Part of a small language model's weights.
Architecture: LayerNorm before each block, rotary positions, no biases in attention or MLP, untied embeddings.
Each number is 128 + 24 x the weight over its row's rms, rounded and kept within 0 to 255. Layers, rows and columns count from 0. Numbers have three digits each. The size before them is the row's rms in percent of the matrix's.

# q: layer 4 attention query, 384x192, rms 0.224, rows 14-31,45-62,77-94, columns 0-191
# k: layer 4 attention key, 128x192, rms 0.213, rows 13-30, columns 0-191
q45 104:123106171081125113121134135095144128154103166127126168175135125173118147079128200130135117127144123129124141113107109133142126111115150111099175115115155130092109110121107152157119140082126180082142151144142173165127118144179110120155116143144136156094131128070092072139137108132156153141123054100153118178145167141141092140137146111109136135102174116149157113109109123153142144105116107096116111124099114132120123156109143112155141115122091124142117154119132101156147102125131116156110117076118087126108144092115131143105115133138129103108100115144140097153144164164128132113
q77 129:102128136132110146071117127139102104134128148128137104172127073122145105111135139129132179098093138130127124103112127136138148158109139116148128117085190120118101100116117099116116096137163117146157104114158136144163110157069128107121172121111131133128056143125125148182129100154126144128110134182162122116128095161092161136170117146106161147142122168156089135146068136149138124126090116117145135147102133130126133125154147155147112120143135157099116155118162117159135098156178125116125154133154109187157132162136094109130121121095130141131158139100153165156134141166127089134
k13 120:149144130156133129153114145131145147103153126162059119106106078094151082084142134120128136107135148136119126155147135115153139100121163144120157122116143105080115199138140140108080127142133129123145114145106088156134117116139129132140132152101137100152081129120107080172164162131133134113131098117151120137120137098147140170133109094140146152138112133116121147130122130170138144097086184106191143118133104140133113075119138144116144165148125166137170108113147123082128114152103094173082084152166095159116096105137106107148136161120122146115152128117108161114141125120125101116
q14 107:104171144128105149081128140114139141106142128149134143121149088169110147141120115143140121131165166165127129142131116129128086151159124136120121145105122148128129130153097138123105157092116078172127131103134098143126092133143175138077147140148139106108132081152126103121110123144092125127072200116138142106100114145149100139131185109163113136144137124073109136128145129154109153126145125136114117157130169149058106155129100122093101124127136136132100139090138127075129131119169097121152086135152129140123096132138147191102176110146138142125083134146126140077106098149149126129
q46 101:144105110076121137163081169134154124142136128095122114116136156136104092100079164133127079127110135126105152146125146078101153175122059088136129070143139155092136116111115146162172166102117138101117126086162110120160156135112138099103118146118135117122151098134160130135138116137115112097142151147115129116117118118141146106090147101131091154113138098108132163167132143143094161123186151107138113177116166131127158117143107125146156148120133128107168137145147152142118150092146139123147147101131106092146164144144127187101122121136115091139131141097107109125167115125178123138
q78 100:111138121151133108182120170130116141105106108093141122122089156142173133131122108126106151133136133156099116114182146142145109144111085139124104155140116137170100141108144182137092162140125128086124130121032114095112104133128153120123142106116117132102148116167127123111102123138128126132135121105119138111142110112121073130141145109145104081140086133127104168103193120144141125156170152163104144114100128116127128142107144135127134130112107084145132130099109143140196143145129140118147142151100173076148151126097149136081126137110093123097170171126162129144092105098118126139
k14 112:136151162061117176123100080111083134126145112075149166107126149154134123119107096116162150149136147122136109157162126120076121171173131088176100146129131129119100069140134147109123126143127159112135146133123137116137117121091141131115147116128127078112147148137138126146118141100106129143107128105129144141121113093158152154145148115179116161161140149124102109121137159115128131137136189106111185130099149104111101090121137129171175136090120119154177130139138125144136167129139132125145119116113148112177136166168154112111115119098143108156112082127122131097105164121170156130
q15 114:128166129147116132089125147128120143136119075115123107131115127096185144124100109131124111125111141148153136135173161172076118152106074113186080112175161126137174112106103126119104114155180134093121106124169094130109103104116112140098112159107130133153100120134145107108087146131137084152140111104140135121112128146136157140106108168168127081125108072115129105109150102109127147111131132107148095127112132127117107105140132099152146074150149135141180147159146130134129117118179128123120110084128127115135151102143119163152085110110097117151089122132122128110122180134157113166
q47 096:123147139120130096159134117120159130116108129128115109167110107164141157120139153124175115152124146106102093083138078138145105091200133136185160122091121150122157125149151107138144144132123136119125107110161173135114125063143125123168132134114097123131107116097131104133132112178103110100103118159086115130130111135163122124127169099125098121148142104135144097114101081127149125107092158116171132142111108145141124136168090168117147149118072097152100113108104119150137101109098109138154127086133147110106138101142149136063162156103087104125142137127143104096143127082138117131
q79 088:111150102104129125136124121125119112200139133146152120186109160189138135131119140120125124129117158153105138128144117142127150113080093190150129106105124140129153117119102156092098120146093081111141118078165157127119124166112112135098123104121124150129094136133142109145137120156128155070072159159148113087108103155099155116130147140149102137132122108149103111122141119099095152128116169145151125110130131093114167121132164083129214130148114153110095159132136135141114129118154124105140131163126125163137104120111164127137160124142123096181128107127142080163112140126137094144
k15 114:131107098132122114110104146112158114112102184109165122134109114100148178106110067161130109131134170090135141127152113137145171124093100118125174099141120175091135120141152111113168121127126154140125121144120120115106139137140128150173127143165124118150119118138113124138107128190142099074099117117128152152120106090084085110122151104129132124133124103160141131146106102162137083134113159143139110127135166115137111102157147143132172065147103149129160139139129126104195156108105134120097125126090088110149119107131163103132134084136089129135142145138083190103109127122129124112
q16 142:096153106160081124139161155107138132104095140097106144130137116141100136087118115117121146119116143139173121093128111165118125143127135118157126121106063130141092148113129121101114138134150129187198178139143141125118093152111121152139191130111131154112120089163111160142137123111096099098148101125094212112116129154142119112127151123155114160080066147147137136136134123176119153140131129131132203138131137165087128147106135148125108154121151108098110173126123137133161130138152120098124124106135095136140152114116116133134119140120110101102133159096112167158127141145136157114
q48 121:104119107110094130174105123125142099183130139165203157121087116111159125129097167147154119099114141117110075098114152126093118146119159147139108127157118155095088095130133197140159133145145104158157135094141126144113098135115096137144140159106109151108099126155110127149105136148130130141118124147112144152094116127137151121083082118084137145131140092139139145142120091135127128134076108139176150132145132165165143121101116159166076131116122112133125123143140148125149125141156138145128171139153085117107182076111129100104116149119135105088138179138125115134140108100129135147
q80 066:095127120109110142129120126150144114112154116135125091107160101139098122159114113110120173122132136113156127129116114146115169147136116116143120112114175098105153145097152092097142153137152165142118108148148124119127125151145154171126154138103081132123104160124098079139167097155137134115122148109131127125126149160135102126120095192149140138167157154164091134129109140133148126133134105146103145127125080164129113086142100141102141098146092142139131128107126055156138111148162168121108107136151126102122117163140179119105073104120137131139167185140082128143137161150209119112
k16 089:152134148118122151167128130114111108115119073113130151096119135143138075152122139127122136074109121105132109169137154119115089144107177122156185167126126143136110110157130114121120144123120115090115143172137131142116093108122140119164152122128152121134159155151122140154137127068097088138118145165166112119121138088166163149145112131110131098104145067120130120153109172119073121130083142129154150108157128089128134122136122076134115125119128118127123154130152167136105153099152121121119121143098143154139171135140108069099096115128164154159182122108105108105110109100133065137
q17 123:145136157112174128122104093133095158121121083130166148137107148123120159120125120117126156147121100126079135136109158120109126078127093150116124109126177098130146112125135165125151128126093154108091090152134075095142124108157142120122107108126134105119133112097142144122126140152159159122158114127115101143117143137128108089145169139135122094142138119089056163122150149096101059114087144137160119125119112126137139158183169109116143124110126099133131136101146106127083134175106120130174127171089145169108134136153121128115128128132147162157129074141130082145112156079100110141
q49 107:104106163137167120109128148164113132137104120126052152167162136139091123143131107127141158159132142135147201095120128136145181132084107141173137143090137110169153161104115087096124140109126167120119092157085128096118129109152167154097116124126159110108131089143123122101120110121105104141142119146131099159153133123097124142142127089125095144118105162100133114146102164127117139140117087116117117111099135125110147152136084116124132159122160113111121138072117086143078130167126143107113132141095164123125140150153143161144167142114100115175123136123159126120175140169109127144
q81 066:121143147141164142079113134141114109173128161121124098144148113137178170138106125139133116132141153169103151151152145116104112097141093099128145162129124116168072066135099114100123145106141144107140156109137133126156140147138097134100099158159138150131125115120174148080111155154115089141138122090078151115125105141156138102120123113157132145116072152089098139140175127113127080138133157141172098176139132123145122149135139124126146115139127100125160114107151175083121109176144123096150136141106127117173131125172100127111100148160127124170109089155160130126133090120108113115
k17 095:127125134111134131110177145115184088126170136139130093129099135113153126104163130109123096122130134145131129135161193121138134147132119111111097119142119146145136101126146148152138115139122093177107124122117129149078175150119151142128116122114138148116082108134093116108142105167129123088119163122097133137151157100110175173139091127091148110149139125138126144135098129130162117169165107139096117127099141114139184134097153118130105160150129160166100069162163160124127082104112102145132133075138137092132151102090113129107135178157130129084107135158093139137152109143149078117
q18 109:153104097093145148132100124099142126145126109099081155107090111155150120116113125134135148143171180148104146105151078143133103138130140169131131132116128166145125184104124125115100141117162124144165155094137090146092131158088129126112111103119147147177159154109177122090090145127167105102097110145126125101149144114092150082169085105108130143098109140082093105129106125137142153123182123122175122088122151145113140115129196127099136144143106131104119096118133160073129157094136109101120140148105136136133153112105113120113107146143125145125108167137129101144100141157126126146
q50 075:127108153132138168181107108128169127145145138148129175180085139149095132105085118136168157136121130109136116128119162089079115110110138168123171159121104117130153116111128164182112149129164125117163124117129112140078096170125115138099148182152155114102095149143107085127110153113128116151112097144115130123125128148095123137142139132145102124092113091120074152153106134166102109127097144159109145078122119192130108143115132093155137149128136131157113116109108159133122117133114157139138149139119143138119124149132124116118156177152133145147085131131199143123125166128138124173
q82 065:090141112154151112137150153112144128121109127158126146129095090170144147097139116149116120138119079091156142066147100123161124119118151136123118146129118115139177146117128133051110124103130095118133093137074118143056073114147148140140106134128109099111156103112122131135135104129110151135122120130144096095134131144130137082104098101101145144142087103124144111096109114113158115107080095124126178113126138135121180103139134119127182128135133111128120132114173078144154147159085141095121127119099111118094117118114152129112167180104121138134144169119107132094129145142119093175
k18 094:126137085168165134132115105163123123135095114097107140158151104101126128118094086163129133096098117110180135088129081128089110142113122110128129120126107100140153183159108128112104103114129148129132138123129078149112127126120117150128112167110123103131077158111154111154107137134156164151132106110131104171092140136141119132128154080108115141115116124118142077143164099126110101092116136117138088137104146139148142124102118156155173124088153132115139133139084152117114176179141131102140115120113129089136094099144129119160107086145062144142186113088128123125148123074113156137
q19 118:133121155123086093121146144138159146123074121128146120113129125173090151106129100114109131123110163108170123109134136145096146160185131129143139145143068111125090143117138114156133147125146106140178156081129153142106134124107149137150132168144144116110114197166135134154138162120132118183137121133114143142160124123104127123119056113097126152114108109147135120123156128144155147116125114160135183120141102092106099164071143189159084139121166124077105121134106119148138133156132155119125115068120110142128153123142133151149147086129111120126113122101140164141133146109143111090
q51 100:182146054106085121122134121120200115112125112166154149114116094133166088134103177136140130082125151097135082136126122136104149183164173093116112087145112156116096117115120132137192137176181104178123188113132117147164145162120120152152113131139111154118091139119133113140119144137125147134144117141117092135150110128140133152125135112137117150143166091137076113108148125133105128101129128154142134176120131151143140131092088140124154140114146162115106124125144117145154087099142132159129133106160099158136133092126128131142132106132104133138114124124122115115110089092136111110
q83 070:128147127084105126122130092114125117125146098123110123105152076159085139160177148140109128108170115118154105119123157123182184137144124151135126099138157150145118133096092143111149104176113123126130120129141139135169139144116120127146108111118109160118109117138122095185120104166156160120113135136131142141087134156080161161138110147159134122109133130176123178143110137128123181128130098127087182122157099085086163123139125126171085137137113154172117131136130147158180088152137126142097140110136133120134136183170140131148113099122139127097102150153129130163135160123126166120
k19 096:093117160153131126152090161132089145112127150102104150084149139136102113141066145123133126179135081120128103140111101124104162099106117171133126158124160141085149117160167118137134133115113150138146153140128147137104152124158139155120137100117083131134155117157121112101128140172170130109133094133118115157154100178150153107124124153108118179116144139133126150147122141136097116134168109111108149105124119088144094119121106135165128122132080146076112144111134132102113141109108114142121117107137122159168135142054123093126089123127111156165155094064146128157171117153082138142
q20 115:131119169124162184162082102109152129121141098105121119132104139119129143144119143124114167119138132126092152133118130120144134065130135173114096134113181136110152123147147142137154140146124135124140107097139139140151069138120144114122119145123112110148154171139140103107118164137131151105145122093158104116128137081109124150102139159143137074100176104078109141145142105133115112130097120127126126106127127106156105110104193147131093143114126110154139195123178137088087143140147128159116153114134134087114130137150141195115111197107099132117110124092134152131115172122143118167
q52 093:065132156118120137099132113129145151135137126132103152147145104155124115122152127125138126134149089138186180110088120119147112110117123129136181170122157121070095145133139114123071124136108144143102077171118103095154102162106123112138130095110145149110172157111119097104118104147132124124110168134143131093150093097127077145112157122103092116110147147104150107134129112118118146153116096120131122080101137112124128133132101116144143105087146153101118156131138144155085116114102132120143093138147140137152139142114124116125111133165099161131177200143135130155172173168160121167
q84 072:116160146151123111112143159123074148130138130116101100131098145138081161110134126135133082161104098153076136122107165101095118116119128106163124152112101113131116086150099142169108147126155109142133150101074116145109074140125155128114128165138091107125156123100138135148125138166143116124139140123128129170096130085121134119096176095083085136119094159136137103104103159140157116137142136126150096074134119165152115108174119112128132101108097097119143098095108113096119129127142087139171143156139101127189153135115121159110124147131077151144134166131181152121120126123106124139
k20 098:180148142132185146098156134126086146116100132109106114155126115117154138138135081171137150132145116085114139106133119070117105127148139121104104125103125156112161102119098085107122135151102118186102133105137118155140128150124111087127195129124130133129131135087106083150118099176167103123126130145132163093150122126167180149129133079124165143118096128148150096114122129148136154134147144143137095140121127161129121148181126131160078180109119141115169112091131128143097149133120146108115102138116107090107118114145091136160159103151142141092114135142166142150112113120104115167
q21 104:173121107089131159131111096159140118156135150073148164136161129137129111159104116131142133153119151150106161132135140104141068092101146103152117123083137120114083131095108161128174100138134108177142112164148119129148099136152113156115134155140118153148143104124131131141105114117134153144159165153146133140120136131138119164108112145128150073114146180155126163100107142125131142118078108160082123096135137096119113132126126099101126151086120120111122120107167097112122123092096120116134097108128152126160151121122144158148095095107127096148139087094150140123149201095146132063
q53 089:084131093123142102181138106119140165088132147118156167146121087154123100116151127116159143130155141097150136157134114146134118179173153147110120107101128111121122175108115121133154114143176102122125124126146129111121126151111142140138107169167101133133084169158109142173097129118146140115104121154116142124169158092097081185126150084139132116091140053153125102129066119131106154137104106132102151157125160106126112141175169106109121100129126111115138113146138087119137140109112127146126124081146099140134119146113165141129128089145140178113125140131112125092134102130095111111
q85 064:105094095072149131128120139142116131107133127136135140140098087118134086125152115134128198178130088108138136163131154107108125132148142115121123088124178084111146176141155115133153095105119131160120081109121137154112137130066134125168053133147134074111128132117143108144109116100106155139160114164132105138124150123111147143088099140127139159121142170125152105134136136130104156114165068119140163098101110095111123139180136107118171135156110124134127100132090110130115133140105101099128142123150104153127146118095150149150155087112132124089119150138092127145128170120128150098
k21 100:121140157102092103159172101125103123120161141128110115111131119131104160109125118130148127097075127124172133142102127138105116146153127177147106102135112107133171203126133151109128129111155097184158119101078133126104138123138153114135163071141194121134133133126101124132106115159102066149158098121129110124171133102121120154140168115080133120121163122131116119122125159137137170152151163120138118141129138176090184147128125114133112116146099105116144127100127098133126133107076123174144108122137138123136115109114122152123126090109095167139062125136155147125140132124111164115
q22 108:085127078096099114124140175104116113112125138106092140114137140119118096108128120128105079119122194129161117169159112154157172186123152128169086093108125172135084121118074142103143127143123105165137133086135105109125137100146134169153130151178123190109113105113139161123123132137101142175107136127163154142152103131134132144105118132101100124134101148139150131123103162146129147137131149152163134153135144163121137143126135174119090109120133106132131125113118137109145118131129122096099091104132113169111126160137117111130102107118112127084155104128149107108162087156065100119
q54 087:111140123150124068174142140139100174131114114147153185095080113131166114134127134147104124128160135183088097112078099142126160147139120124104139091180117173157140124137110150102213145137163121081127110134137088126169138191151129132101130124147112122122148143128146141118149139111118102139128110097130128141134169183144170137130140112135166160113114078122105135135108146134112149131091140136107148144164122135151147152147136141147122105145120141141148148126173132096156119111162133123131132129128103153131148116134161120130116124119149153140105114114118100092138107071102164156
q86 090:109169120110117134182111096115116125133134071112128116103098098110158093172184109135133130120129146128157139170130148095088148141160114170142121108095123125128117123162129159142150121163119139118135139089200136103206175128162137098098165138142143168133117135127137115167101122089125125131115104129138143118088124118099126147113139130185126131134189104142098127113172139114067141187140098165133127140096130115117138129154150140102115139112115132121154120142124147149087086135127133155112134154099128111145126156131102155118136106104134093133134113119148124150125147148097111152
k22 093:129139122083129140104097142136091129133167127109160132143127196102162134148159133094093155129148119153144118142134122094099116122147116137113088171106136154149138109151155095137123154152095140117143118152122133081143084130159126131143171113164094134145118139145117108157111153063096162130120126151121125130106139088149152098119142148146104080111121123087188127123151161139089114067134137152114128138115109139143108174102164141164130143144091156146148154135165113124170156102185140145093104149127122154118089129126107131114122105125144146086170149114143113148149124140155145109
q23 113:106120112147146164145090176084101135140165126110134109114140160102113147148119150155119113152137100121106131121137168123125094147150184151117076117142085099077111128146132103136093113093110115147137127170151102146139103115100130112143108141123071123103146145115140182132125108131149161095151151086128133181163115125193139143157154131121112104146141131102136159120112096112097114102085129100149168160134120158102144115130159122113134102121088123085122135134153194110142135137161127146154127123131134156099168117102160134113102140149146152123155113132132097087108128125106171131
q55 110:088120097126143115113158139119087129093133115104117086124164103159127147191140052117124130136149109160127181132096125111148105126125122140124137122079129102122120130137129124101092135104101176121129127140123110093115131092155151064091123115124119129124155114113123127083109100097105124109095160124161158139083125120109128121148125114140093090135121154132145115130148170117133134150144096113169096082124098085118153172120108130100146150133142087130123115134139098098088139133090141091134138159071139110107137132132136169133156148129144156128110089164161179126094145143124148128
q87 116:094138146153137173098155131133157146151099144131142126131130156134118153111084144146137127113150114124117142085126112148111081111115129160094108158133128105106188102115187137119103084105101121122125178159096126180079101122147114141149123150115112144126176149141077118093129129140135161146152126171160111144174138132156107100190163160127077108126063139125144107129136126145143116129166134147136133105123111102126130112123140132085142126126111137148093125123144142130120147075086126108130098129157172118117140101135153146121137146183097106112143105148110138108125138152144095157
k23 119:102170114125123136094152137119122176165159122117113126138107138156122134139100093116123106108106112105128130096169116131122086113115094151176121127137144099145134141116155141124127117093119158167117149154102140119128116101096154111164145157158125116142111146143096111061103130158116125111135162126091137119096132120125119124100122125078122116149092146106120179136203098124098130100144114133173094136122118109133109160104146128093169077109121107121095099151131129137093108108122107112140128107118125126123182131126116132091133185145142112187150124146161112170128140136193158097
q24 104:141118126110128110178116129120108117117175136190087149122140164135085149158101118158115143107115118155101167157113160107134169103132142150121119114144135142129100128106077194100127127109125142111110118121102120153129130123149139120136083144124109117123158132109149118130135148112131130091179117141137101133111135156119114178096130077151136078142085066133151110130127103125156126075135167102148129113159150164178119117146081097149148115142139125132126119129117089075083154131129159110162123123103108102099120115159121140113115174136135136143092146155155120148130117159110143085
q56 101:144127153098129112077129150138103159153175134115116155172163124155157147126091133134133133109096086114131150097115121106119146091145114125116153134137123115109126105110138124102114105132128111059129115143165151152146156147043091130106133136132125121127146147093152139162149122102125106107121175147088132145166156191174151131111098171095136152124124101101128169115165113128179168127144102100114131139114136151133166149128163143123131137118156159107161138110134144117096125112151123091112142140108127137120108123145148121136087124164176159175075153126144119127140160131130123119
q88 154:188151119149144115128144099131153120123175155148136105126122196133117158115119137122153120155142125131116144130125109126127121133144117141087146155124063126136148098109133157161140142127121161136140138137097155132103120115173123151143086150144132113138193123103111116097128169105134142113165147084111132133128136116146098118084162116129081067141119078112148136120159115129172114117154147106171148162113137139130121137137132132133138115114173103144115130100133120080119168115073166126166094091067154136092088100164117132110097147153124128160130123116132105096104113102136111121
k24 115:146113136186121144103074094159103110112111076099151154108120125123136089143110108103128135151106100090126114081145089151138142134117100157159131140099152149105110111149155109131145134159177119137153121107164145135159131084093079127133148135163165138120133125138156108099140130123130123127101105156149120141127116140123106110125142136096106180083115173120092182128132165090147102128144108152147148117116170113139159123110106144155138102130139157091102129149130174143164146130143158108117141135154173187108113134121167147175137095149147131138119155088139105125121121111090114126
q25 130:135119129115145146106153107074136105131147143129120114115142147107147111128140141117128078144165135129128171116124138069125117159140151103168161146128092114138116131120147125090155148134161063147124136139130092102124101176118122139108161125115140151145142158068131140153114112091112118168108168092110132149083136114126099119156123137127125158099174151139110155128117137167126129118125139143168133166134115168123141141168139166099166120150104092106111104129184120081163154133096149096124103098100108124117087141146144122106119136124142164170131105164074109121124080114142160114
q57 108:149127150179114134110063126106122086109142125134136175157102115141111135098136110183133130116104122128165131153145130137165131123112130138169187132121142133089122179175139119106155140119190121123113139142110131149127121132100102128173146112127107136132106154146125098137097119135136136118088122108125128158119118140138078181108144091158126127107131148124099077126090135093095115160102137129138126059149130126090121117163102167112108115104110116107130128130148089140130120116145087137140109121142116123120128127122145120180077128144065124150156143115128114176123156131073118097
q89 085:103113128116118098133129121143159109130150149139103131130122127152175129138152115111172111151132121156095145146168133109096171130123137137100160147116088088120164114180102132139121131148128136109153120120145114121117173119126089113096132119141143099120109145095117101129130136105102089116111133054122161133121184084098084148111141071137122090134156095152123129106127174125153170091175141129175103146142105146118133158128126116111104150099152119122148143111126160156125101128108139142121105147068085133103114115161133112117152125141119120157109120135130135062139146158065161124
k25 116:133103159130103107137156094126127115147141127143121133161134149164099150137153130138126083160084121159145123073103074161156173171107102140098102089104158102147195114147088121112126107123132116159097105116129130118149107114121123143147166124089151088129105106134139127128153159110120145175084145115137119098111100162150138118116104134117099097153115139120145135143158168146160098122127170122158129118184102178147133112106111122126139126120112160111079136154149138135122130122152100123149097158128105118165158105149109135103113153147138154109150126127124087154114167078095151103
q26 112:189111123155164168155143153138141124122153145126162112119131144144123121133139168114126106112113141106123150122163113124110100116136155141095139144142124120151120121094185138150132155140149153124122137109143124175128130089119119146144155163139133104137135114147103181141117153127132156088063121123179103182147136143106104133074123131096124121137186149154114130172095117113097129117088151120179151130110109125109162090101122133143108134128150139125131118118139172102126081134103125137091151142153166144129123120097116106139074046144123146108149094113146142099083132111116128151
q58 095:133123134167128096113127124135107141101111145130163153113090122113146107174135105127129116101118158125138146091124118135101174116134131145124155147134142123131103154132125076124065138147146094151165160124125125138157149119116096166152143148144103180168150186151093081144152100139147127143097158139107100092123140152157076142139138118200102102121133151157126152097107158155080086162125114097135110141109099125125144171098150100115147117129135151120052126134115149105125117157143162128143103137134101154129125140124131118150116098125163128079112109119104152127121116106088136105
q90 098:166128150129088109154110132133163093133164132125171088114126097119149105161147140153123124096123119145151110123116125120110180140112144143158145097092139148096094089102099130129137192122140107120146098090114136115120146128064131112141098132146136129145122147110131134129140105123139080112117141092147109145122128158083129101120137108141115128086196143157114126135051122116119166120109121122157114169134137157145158092144113145108099161101101168113104188124116142150121100123186098138094148152143131148135150145133101125136121093099130128161131126078163147138128090130137148109
k26 120:095159145129146128144160133159142152106088102147096149127157138098152091156110145123131109124079130136137112136087075161109156071090160156099157109170138189113152129145070144158104154138135119116156130136104111108116146110121154161125150099092121106129106154119143142158136115104140107147118117162124165125087119116127110105102156109139130134122104084135139138115118138146151121132125113096125149117134122134114100111150146105172167150134121186081148152145121108146120134122116151114119080125126116122121100107125095078098123119126094109177169116081129112132171118068133151125
q27 113:103121140128137128088136131167153132156116130097146101149129120110128110128098142122120130161111175108095121147116110101100150137177120118139146115106179143147096072095144153100094120165133135135095151137129136160151040138113117099133116141123093131107113093114106098125135160172128162144176121124150108109116108122094156111129118130106139102116092150119150131131152104138123122125121147084165149134130132108227046138150156168131154140125145174104119138142136123089138122141148123129156123117134134122131144099096164123146065130114128131121147132139124131129144109101116129101
q59 108:152136106127111112133106159119132151126130095147087104102139134082145094129164166113165134129157086128130173114139095115088127144117080126131170100120132170130142110118096139145122133133117112125151132079142129170140090140128158138117129110133141097177133138069163153151150103132122134130137141181127094137119132096141147151110110090161111136132122091110165112122143127189094137156115123108110156157116107152170118105148132170117096121125155196142121123103081172076128136148152150146119141122103113141151104124145119143107155115131121169117173140145170168131127111105133096106
q91 102:103105111150104118120130079139137116155148162150101094122126096129161137098156138122149148101109120079144133137069135102074117145112151115080170144120136139115109100149125130106094114115115126164160088155128161111078118121146115102121122117131114116132143138126135137181167087128159133157121134107129091102168105099140153144126124145131129128116149148166106086121083128139174173118125155076161116144126160125151107105168121151116121156097104207129133186150148111107101099124152123121109118121142097192134115125150116140097141131105148143128141134124110124115117145124165098130
k27 121:120119154174154152140135063158149138108126168155121101131111107131122104127142118138114116100127121134116133155121113125179142118160122216131120111122152166155134145120164130135122116117140106111112135132168132152118128130183118092163136133153129103108113148103126070125154098141107138110083186142084145104152138110101112077099159149134131094120102075106143142148079117149121125153178143131106127136126176136102121138126123114124117167135117116110117143099161146137118111120127114133118111133131132155120160107104157131137158135133159122159108076110145124063090182100141118130
q28 123:148098091121095124129106083157162048141120158117116105130080119154115182126156114158146120144121149106092141132146122084109153144164135158140124138124104155123122142198078124126136131115134140135106116107106147107156104115121105142138135186114101137123118129139125139157135103123164076137098134124144109108147113164145172137111124154197118073125134152114150118088114080105111120137125126104113130104102158092120125121126154083155128153160100095160126129099132114146158116152161092124090128108148149146103100113143156097127124101142172157121157110140124129146118126126124106113
q60 087:148145158155114111127153168069123165135173136095118127137114118138114141107097139108137074126127118106122122107097137099138081145101115122173088158113150113119125071170094139080119102113118124143107120115096158109106106128147125103138129158132148142154148127120152137084102100144166140125106173112140139092128071130149117092125148139179138118115170153153124092141144121163150122118146119135149158125126151165118192102126165202124082106138110125125147148091117126115124129117161120131167122129149110105137144123110121169123089158113143149145149185153126129115108109128113135119
q92 090:122127097125116095141111129133088098083153130132132127120147108141096126119136152084132104100156136150102167151129126140069130137133127124119097105151087137134081132169123072109121114101168138098130132113179164131135109119151135093128135135129130147197104141134117129134171127123099156114099116142118124098137130156112142101150110136155088133119147179163075129126149128165160127157156166112163107145121162136131125111159131107137116112111176114130131209110118126138100122131085130134142173154110145151137105134154111131139109171171154165105120084143145100088131119139132100100
k28 121:091146070099114151135138087126139113096156138141145101156152095148149129151111126076129112101090097110125154157101116169153160159150119136139154095149148152136128134094144111109125080164140129179106135123137153104126098101125107125186172144115149108106141096115107138120110134163125124118106146114128133118103128105116096106140136133184109193131082108123122104095156143168127122117169081126153123097103139127133137147146100112128070144142128127146186168092129123119107103176134139098135119132117159115120075170119107132131137116140124139134117157164145125132116122139134101086
q29 105:149169103160099151107145121177182146159133139134117124132110085115138116117130152132117127119138111134119134129147128109088164130152176092117095141098137149083155136154109139125157148116115157109135142123147134142105106120128129147146165136125109095133141117103172112093121098153106154197135114138142125139142101112098120136165185150097126156185160089097087113105135125117089184161083130143104113103097105148141137150171166132132105141115160128148121114135142140137135140124131114098134121077128115090167144121094167120149128093156091120117127144108143144121165125097160125079
q61 107:127132144188130148136156163154107095148106101159128127138073152105187174131156131172142101109112121128135125136104109140161114113122122118147128125151109141117123093133130132143125107136132169123147145148147151148176108133096128078085131145136115140149140113131095138124118148144105155159128092107094141108119086144135147106136109125149154165135114161137077127120113139123138115131105136114166145127123169126156132100110139210126113105106135089149100124141131141135144111079130044134101128116127164122122179099105100125168102091110137086114153160104114098140121126169127096144
q93 113:137149116102117117144056126117112183121131127135133102147139162144100164115131137096133116109122141129134087109101140148107099150166110157098142145136127128151076115138111158128153117113141122099129165103153150124139146133134105160116138106165130153121120125113119105089171134109146130078112174150142169106133138116117156132146166121139118122116101085120135123084111130090084130159128144119126100105115154131086137131107171114117168098147140173175116127156142123117091141118149125140173088114109125072129103143064138158125108140186113125130134161153167103165128114140157125079
k29 118:145154083146124119123081096119144140101155086081129128124173124131130124135136084125124086110152149145070139158120150117121131111138135154139136154123122165167114135123126129127158142129147164147127161122171146138178122107122118121086120079130098113103128101164108141122118132111101172122141105108130123159154107159141158097090131136157122109115122154149139120188111109168165080137139094108135151133139095143178102155136138148108145133144106106139171139133089132134165132065129087099132131135096081128158146090109126164117109148082126139173127147149113154128115124175128118120
q30 122:137140131160106112080153107072149102155158124141156118159127104172121144129140122134113144164123142185134139151078134160105129105135058148117077127133129115155117145165130126140115100170128129172126166151115146127126122113142149163184103142116133188126148137126142121134124135146111119115129114103136093133090156180166093135125131142133158134132142167200139126112129122144108141119124118124119137079106109127076110101102127091122150127157116133163074147109135115104122140136124112127096096125160076126128141140120087131142074129140118111101176146120143134117166144131116109112
q62 093:134181102072117083136088127151121105157119124104122161160127151107123122105098120112098115137155118142110133162084159106104144158099101123165127077135170096149145109177124143123118143084100112084144134154162145115116136140139166160115144136123119111136138114127130097119143140118118135166138137108182139156119100185127113112125082144118157140115163127131159108145140121162156133162159099132156123146144147157115148175125113111095116109125115138102136102089123102112130071122141102095116112107155125112121142106138102154139101139150193157110119142130149125116110151150066134083
q94 095:127102121142107105105162157111135132120112102121159164161118148137209130140120117132158128097124131089110109166136119108138132112119141101120149156114116133144131112153118091095099149157120127168120145123169152147108115097088117108141126134114135140097175123090102118118126124140145128109180104140107157119124103122112114087145107148119148144133154126109170133130176091158095095132118148124107138119118147128095121148120180101083126103169110126095112107160141155087134109069109138137102134113137135186128124086118146105072141165112157144093134148140124143116169142177153119069
k30 122:141142095146111126122172160120122116136145108167135113133088094096097085136141136091104108103121107145093133159136154177130089158153102077132105149094138113099132125148129137175100110135147153120129126173135086103101148103089111140131146131139145079124115130133147127112081126131130057119109151117179122160116120136126112093103134136145136129143155135106133163126100133123172143115141172156166137136151134136094129137155081135092089118113063160132142110153163152134125131164105171156105152124111137141140158101122143121185125107124148089160124155151130114149132128138146156101
q31 106:091144096137062115156139104122093115120092148092140121114131152100140194088133130120113134083154138120144108125166121102124146132132133112114141069117138140135107126157095126170122133144147130110150171161127114132173117146090128113118141102106152131125101124162088065103096154129108180134131123137106134115137116129113101116097132161140144146140072137158073108138160102172114101133122170118176108123172139131136139157102140115132139111145125107152151148142097110132146129130122127103100119108064148176075133160152138130121095110165117094123136129117128147152128150155144116135